Weights of a small transformer language model: width 160, MLP 640 tanh GELU.
Each number is 200 + 40 x the weight over its row's rms, rounded and kept within 0 to 999. Layers, rows and columns count from 0. The size before them is the row's rms in percent of the matrix's.

# down: layer 6 MLP down (transposed), 640x160, rms 0.0938, rows 233-252, columns 0-79
# up: layer 6 MLP up, 640x160, rms 0.108, rows 234-253, columns 0-79
down233,110,175,171,211,196,175,224,184,185,244,148,201,266,200,279,259,207,210,227,203,192,199,130,231,217,207,178,99,184,215,185,213,204,252,215,160,156,179,223,123,139,171,240,206,224,266,145,196,184,274,197,222,233,182,159,95,235,196,148,178,161,323,245,190,217,247,239,228,177,208,224,248,202,152,161,271,228,197,243,185,146
up234,089,230,186,146,223,192,126,198,146,237,223,261,203,232,190,324,203,126,206,194,206,119,215,176,178,252,201,212,208,142,266,150,219,149,241,168,262,189,208,236,180,261,241,205,161,198,271,168,157,144,277,186,228,204,220,193,274,199,167,182,221,160,177,163,211,172,128,135,174,266,174,172,201,175,234,209,163,200,215,135,235
down234,112,215,142,182,234,203,158,170,245,178,191,215,170,198,245,152,121,210,263,237,194,232,219,176,229,207,140,172,193,151,242,253,204,211,174,155,279,173,222,261,179,194,171,276,217,121,212,194,215,153,214,225,173,204,204,251,222,210,199,239,180,210,151,155,208,216,200,213,263,183,144,201,240,173,224,136,174,187,223,162,237
up235,104,259,154,207,205,169,213,226,269,176,206,162,152,170,204,198,232,215,271,212,208,199,186,212,160,181,109,178,121,238,247,140,268,212,187,201,149,173,196,281,169,203,114,229,208,221,188,259,213,177,194,248,225,199,183,248,253,265,226,123,88,155,179,185,251,224,217,262,158,167,184,205,211,177,288,235,174,212,220,257,249
down235,107,141,309,191,150,148,203,200,243,195,198,193,251,247,249,211,79,235,159,181,175,176,262,237,214,200,196,169,174,113,181,165,178,188,186,250,204,235,221,238,241,113,155,114,188,223,211,199,210,229,212,181,222,206,251,255,184,180,255,166,117,203,267,129,182,189,212,180,187,276,179,183,180,194,178,176,235,124,220,224,199
up236,089,218,203,182,264,198,170,178,174,301,206,186,225,181,229,168,180,130,207,195,200,238,257,226,235,104,215,246,241,239,246,204,223,179,154,179,257,222,229,162,156,170,251,289,180,141,224,168,186,234,161,232,218,153,196,178,187,139,225,241,207,175,238,145,121,177,182,218,172,243,205,160,203,237,214,226,258,225,149,131,275
down236,088,198,212,172,244,236,170,176,247,152,183,222,216,140,219,197,203,210,215,151,188,176,181,155,163,286,163,218,180,163,205,176,183,230,199,248,164,118,247,146,190,179,158,131,249,221,195,175,164,183,204,164,194,161,241,198,157,280,237,151,196,252,125,209,225,256,215,209,293,171,201,189,285,162,250,260,180,266,247,222,175
up237,109,249,141,229,253,183,114,118,151,192,328,213,234,119,209,218,148,175,220,216,171,185,144,170,207,221,184,180,247,171,293,190,212,247,223,215,164,100,265,146,190,185,206,262,146,190,267,220,168,141,130,240,188,131,276,227,224,209,227,189,259,195,238,165,168,263,171,233,202,170,188,207,213,159,162,222,172,172,203,297,188
down237,102,206,219,197,206,154,232,126,258,235,161,242,205,191,234,218,205,194,221,147,241,176,180,185,193,182,174,246,241,215,213,146,176,232,199,222,174,206,230,199,197,161,159,168,225,277,202,122,160,138,137,226,155,159,163,203,178,232,175,143,235,231,213,232,165,171,196,190,155,150,146,190,172,199,228,242,143,223,227,224,136
up238,106,244,149,254,313,175,208,237,223,274,147,221,189,203,165,177,199,99,210,153,166,249,151,215,192,180,223,128,268,183,196,121,244,163,173,187,221,214,243,211,124,195,198,252,233,244,156,193,136,185,142,204,266,257,224,161,184,90,211,216,220,197,185,173,112,144,233,233,165,218,204,239,335,185,271,176,213,280,175,190,184
down238,098,269,233,193,213,124,159,211,188,194,191,140,188,257,223,206,232,193,227,208,168,164,234,170,181,178,203,233,96,175,154,199,216,164,264,247,158,133,185,199,224,175,232,171,187,220,209,259,204,175,179,176,204,221,119,233,222,191,219,151,217,196,255,186,212,237,199,208,206,240,169,155,225,63,168,242,188,213,227,141,177
up239,095,164,258,220,279,243,139,163,241,190,239,216,143,257,141,199,211,150,208,187,172,179,224,250,92,232,231,185,258,179,192,144,179,125,207,161,248,221,253,192,201,219,257,260,205,208,224,204,195,189,174,203,200,233,120,152,236,153,228,184,229,185,253,210,183,239,174,269,228,145,177,231,255,204,196,268,162,202,162,184,203
down239,088,209,201,182,136,166,142,160,91,223,287,165,188,180,245,191,208,186,189,231,223,257,168,216,239,247,260,289,203,223,214,228,235,213,246,242,213,180,147,290,178,187,213,223,208,200,127,201,194,191,156,217,295,161,164,154,203,234,206,236,216,162,249,161,246,232,181,196,239,270,189,224,182,103,215,182,191,213,131,164,255
up240,091,170,214,177,203,189,130,171,243,169,230,242,193,152,162,187,210,194,222,278,186,176,139,208,210,135,108,210,153,150,186,182,164,214,190,88,201,233,210,130,234,170,243,196,190,248,174,183,206,133,207,230,227,157,223,221,173,109,173,163,188,256,182,232,272,216,164,146,136,201,183,229,200,189,119,247,254,241,209,203,181
down240,088,231,193,159,208,174,278,288,217,213,218,214,201,231,120,185,183,202,195,152,184,255,197,172,117,229,264,185,217,241,221,165,236,152,204,251,183,261,189,257,120,246,176,143,201,139,220,214,195,200,221,185,214,227,167,235,300,231,192,251,188,140,197,227,189,269,211,215,232,179,202,224,165,60,255,219,211,218,237,193,236
up241,090,215,248,108,199,226,187,120,196,134,281,238,234,224,195,223,226,188,276,173,175,148,195,200,139,172,223,109,186,245,187,214,254,171,190,228,259,206,170,174,208,296,209,264,217,226,149,187,238,107,139,231,214,212,226,214,318,152,201,256,232,191,179,198,213,179,195,228,208,199,184,220,252,192,217,218,210,229,273,170,223
down241,087,118,202,142,224,147,186,250,214,226,187,171,250,178,146,149,166,208,185,214,241,132,180,200,181,161,189,237,212,262,186,121,214,190,246,246,207,182,171,229,250,142,175,192,153,204,210,207,149,306,167,271,204,164,314,192,277,288,199,221,258,244,220,144,153,149,217,210,126,192,180,175,162,177,214,203,169,169,210,180,194
up242,090,286,136,225,194,175,216,255,258,195,165,197,149,197,193,217,172,173,290,269,229,212,175,186,165,227,159,165,201,248,268,195,290,190,201,120,196,211,214,159,164,224,200,188,244,238,176,182,262,94,198,167,180,241,194,183,204,154,195,248,235,136,199,208,184,150,180,194,198,142,281,188,289,209,165,243,93,280,207,217,170
down242,084,189,233,221,174,271,157,192,149,196,192,198,167,183,248,210,225,210,222,183,173,239,202,229,157,165,241,213,135,242,202,241,233,114,192,230,251,284,167,233,128,244,204,226,245,193,176,183,206,194,256,209,161,204,220,125,141,160,225,169,202,275,139,263,199,234,235,180,159,153,119,187,193,187,157,197,157,155,264,102,188
up243,107,198,200,212,284,219,146,229,187,146,162,213,150,249,236,232,290,147,186,194,181,191,168,214,212,191,187,198,199,238,143,230,227,192,214,114,187,167,218,199,178,188,255,267,226,188,199,134,220,168,114,237,220,223,108,200,181,120,106,161,164,245,196,184,201,187,173,164,236,246,254,222,203,229,205,241,182,217,150,152,170
down243,104,235,208,208,209,166,250,167,209,184,209,201,201,287,248,180,252,180,185,223,169,157,159,190,264,123,177,229,138,185,170,267,240,237,254,180,158,216,210,212,223,193,257,267,193,166,211,160,203,185,182,193,241,151,164,224,175,197,239,274,237,214,208,196,206,149,173,196,214,243,229,173,164,256,134,215,223,139,170,167,205
up244,106,193,173,210,274,184,208,228,199,181,164,130,164,157,235,120,205,187,217,182,256,234,220,263,205,191,134,218,209,189,167,198,169,199,180,159,226,192,257,177,217,174,211,196,255,218,241,186,258,152,202,267,186,171,162,183,212,202,200,264,260,127,197,202,160,230,236,146,266,226,184,212,198,216,257,233,165,260,152,296,243
down244,128,229,242,231,270,185,229,185,241,219,196,146,195,231,185,152,214,161,201,245,183,125,248,179,146,201,190,221,220,183,216,235,194,248,220,255,202,199,253,162,171,174,210,210,167,179,211,161,204,147,182,193,218,131,255,180,251,181,199,137,257,144,204,163,164,147,232,196,192,190,188,123,166,278,215,225,176,212,246,267,191
up245,096,196,156,190,234,138,200,235,204,221,196,206,161,248,238,250,160,149,214,136,199,174,178,198,200,211,209,125,182,229,189,248,247,182,214,156,247,177,256,244,159,252,258,235,110,140,233,181,236,211,206,208,148,234,281,169,206,189,256,184,176,218,237,96,226,162,180,188,232,225,187,212,182,240,238,250,199,167,222,233,228
down245,090,196,198,253,216,212,188,176,236,233,202,218,251,160,225,204,263,125,171,244,217,190,234,218,209,223,151,203,159,228,194,169,208,202,283,246,190,218,183,157,206,194,191,213,258,237,119,171,162,239,136,247,207,184,173,194,246,162,157,129,177,244,181,151,174,176,172,281,143,189,207,185,183,175,156,169,248,134,172,143,199
up246,105,193,154,135,218,130,145,201,170,214,181,238,226,139,230,248,208,175,168,176,276,164,178,190,244,161,203,255,261,271,143,256,163,147,193,215,251,207,225,222,172,201,234,209,174,124,190,246,235,203,165,165,223,244,166,164,233,124,224,178,158,255,230,189,221,201,125,201,192,146,268,213,164,190,189,224,140,170,169,127,206
down246,099,247,148,216,268,208,210,193,194,151,147,200,192,193,178,169,152,165,318,218,185,223,173,194,232,237,185,183,230,230,227,211,156,216,210,164,165,200,193,116,154,204,176,167,146,172,163,221,185,210,223,133,229,162,124,189,226,185,182,236,144,258,252,185,241,243,169,251,214,209,279,217,192,127,181,224,240,263,196,171,119
up247,101,260,134,224,266,188,154,221,113,231,209,289,167,180,160,238,188,233,208,226,248,214,205,207,207,157,210,233,157,231,242,202,229,157,114,160,235,230,256,207,219,112,219,192,194,250,157,174,188,171,234,273,237,186,233,166,220,162,246,203,239,215,216,252,86,224,204,209,179,243,160,218,167,210,240,248,231,248,149,167,236
down247,096,168,129,174,251,220,213,180,201,132,138,222,264,206,264,227,257,270,174,159,301,161,297,244,223,138,162,234,210,205,205,215,209,179,225,197,211,230,240,167,121,137,211,177,155,210,179,220,143,141,152,242,231,134,241,182,234,219,128,195,200,207,218,144,234,136,181,200,157,258,191,192,163,181,173,179,152,176,254,192,237
up248,095,210,128,125,208,149,245,225,187,174,231,182,139,250,263,183,238,188,280,242,184,192,200,215,215,165,158,179,269,228,153,253,259,204,238,245,205,134,156,197,130,205,235,256,199,208,215,174,265,138,164,160,167,165,146,256,240,201,211,181,168,122,158,202,235,167,205,245,247,162,153,192,200,249,162,210,125,218,140,148,223
down248,091,204,165,208,173,207,256,194,218,166,224,144,230,253,251,163,227,204,211,200,186,214,271,184,204,288,252,250,255,113,150,143,118,119,300,245,232,200,188,189,175,192,144,198,219,128,250,128,134,195,229,226,226,181,144,176,148,228,243,189,196,215,187,262,236,235,188,227,200,216,254,218,173,276,236,210,208,225,257,169,216
up249,107,253,172,198,246,222,220,134,176,199,216,233,146,165,207,219,187,218,211,207,219,256,230,248,203,217,213,215,199,206,325,120,170,194,231,267,168,151,224,249,229,122,222,206,98,212,204,212,122,212,124,179,275,169,213,169,209,249,154,236,227,132,190,206,117,154,115,145,206,171,241,263,265,152,264,314,161,214,139,220,225
down249,103,239,256,272,166,198,167,166,162,203,163,192,212,191,162,214,202,230,197,188,128,210,270,282,186,169,285,225,229,215,215,178,159,187,122,207,193,239,287,246,209,201,139,190,263,155,118,127,162,240,228,238,232,157,253,206,185,237,194,191,188,188,199,249,132,215,211,229,175,255,276,169,268,233,257,201,169,209,205,152,247
up250,103,210,137,118,158,218,198,171,220,227,196,262,238,257,290,244,136,152,185,98,227,272,164,202,209,209,196,141,251,245,158,175,206,218,271,245,207,96,214,211,238,171,187,211,228,232,190,235,200,173,93,327,196,165,250,215,239,200,195,199,213,203,167,209,240,140,188,234,179,270,226,217,157,196,182,200,172,187,191,220,214
down250,101,179,234,193,153,262,206,175,242,208,134,193,269,246,197,127,211,232,163,189,168,194,262,230,199,173,214,154,154,286,170,164,217,102,207,237,206,220,272,165,180,214,254,116,170,275,188,242,181,196,171,159,179,138,228,142,149,213,231,170,187,209,232,287,167,210,160,180,178,214,224,245,153,202,209,133,149,164,185,182,253
up251,098,191,200,212,284,209,221,247,175,152,150,177,210,209,163,141,171,225,205,191,222,203,189,232,223,129,142,255,197,225,229,207,170,172,126,188,207,186,317,178,149,199,238,203,163,242,131,140,156,214,237,197,134,202,163,165,208,188,304,149,209,193,159,184,140,233,216,137,225,240,93,184,173,228,289,221,215,239,260,260,268
down251,090,133,166,186,207,178,193,112,223,194,166,165,205,200,176,233,164,286,140,113,194,185,135,203,175,249,251,288,189,134,260,142,228,238,289,226,180,215,170,211,215,129,138,217,183,142,157,203,267,191,147,193,194,208,245,253,238,190,227,181,198,163,214,197,219,173,230,247,241,176,185,151,182,171,164,156,256,201,218,198,137
up252,102,213,198,162,181,194,273,178,120,151,192,135,168,217,241,156,227,163,289,223,208,285,218,215,195,173,169,144,145,215,158,214,306,228,120,230,154,200,191,231,197,152,110,215,133,165,177,175,260,132,173,230,156,171,213,224,232,185,173,147,190,213,239,245,298,221,248,222,160,153,215,250,147,218,196,226,224,216,218,175,242
down252,115,148,256,133,167,126,108,176,260,224,258,193,276,207,221,224,151,263,248,173,182,198,200,185,135,103,232,238,225,212,272,199,228,233,200,154,193,189,165,219,197,195,79,151,164,166,228,269,215,174,245,192,220,185,229,227,198,152,224,244,181,261,205,188,212,158,160,160,163,201,173,215,195,187,255,216,161,247,229,185,253
up253,105,214,141,197,167,208,208,166,196,231,198,176,196,195,271,185,238,186,246,198,209,244,218,301,200,193,155,101,251,176,238,215,202,155,187,274,236,161,235,209,226,162,179,208,244,160,223,173,138,158,157,262,212,169,226,203,181,155,239,243,193,147,163,200,172,208,183,207,198,276,199,156,181,198,149,202,184,190,186,212,149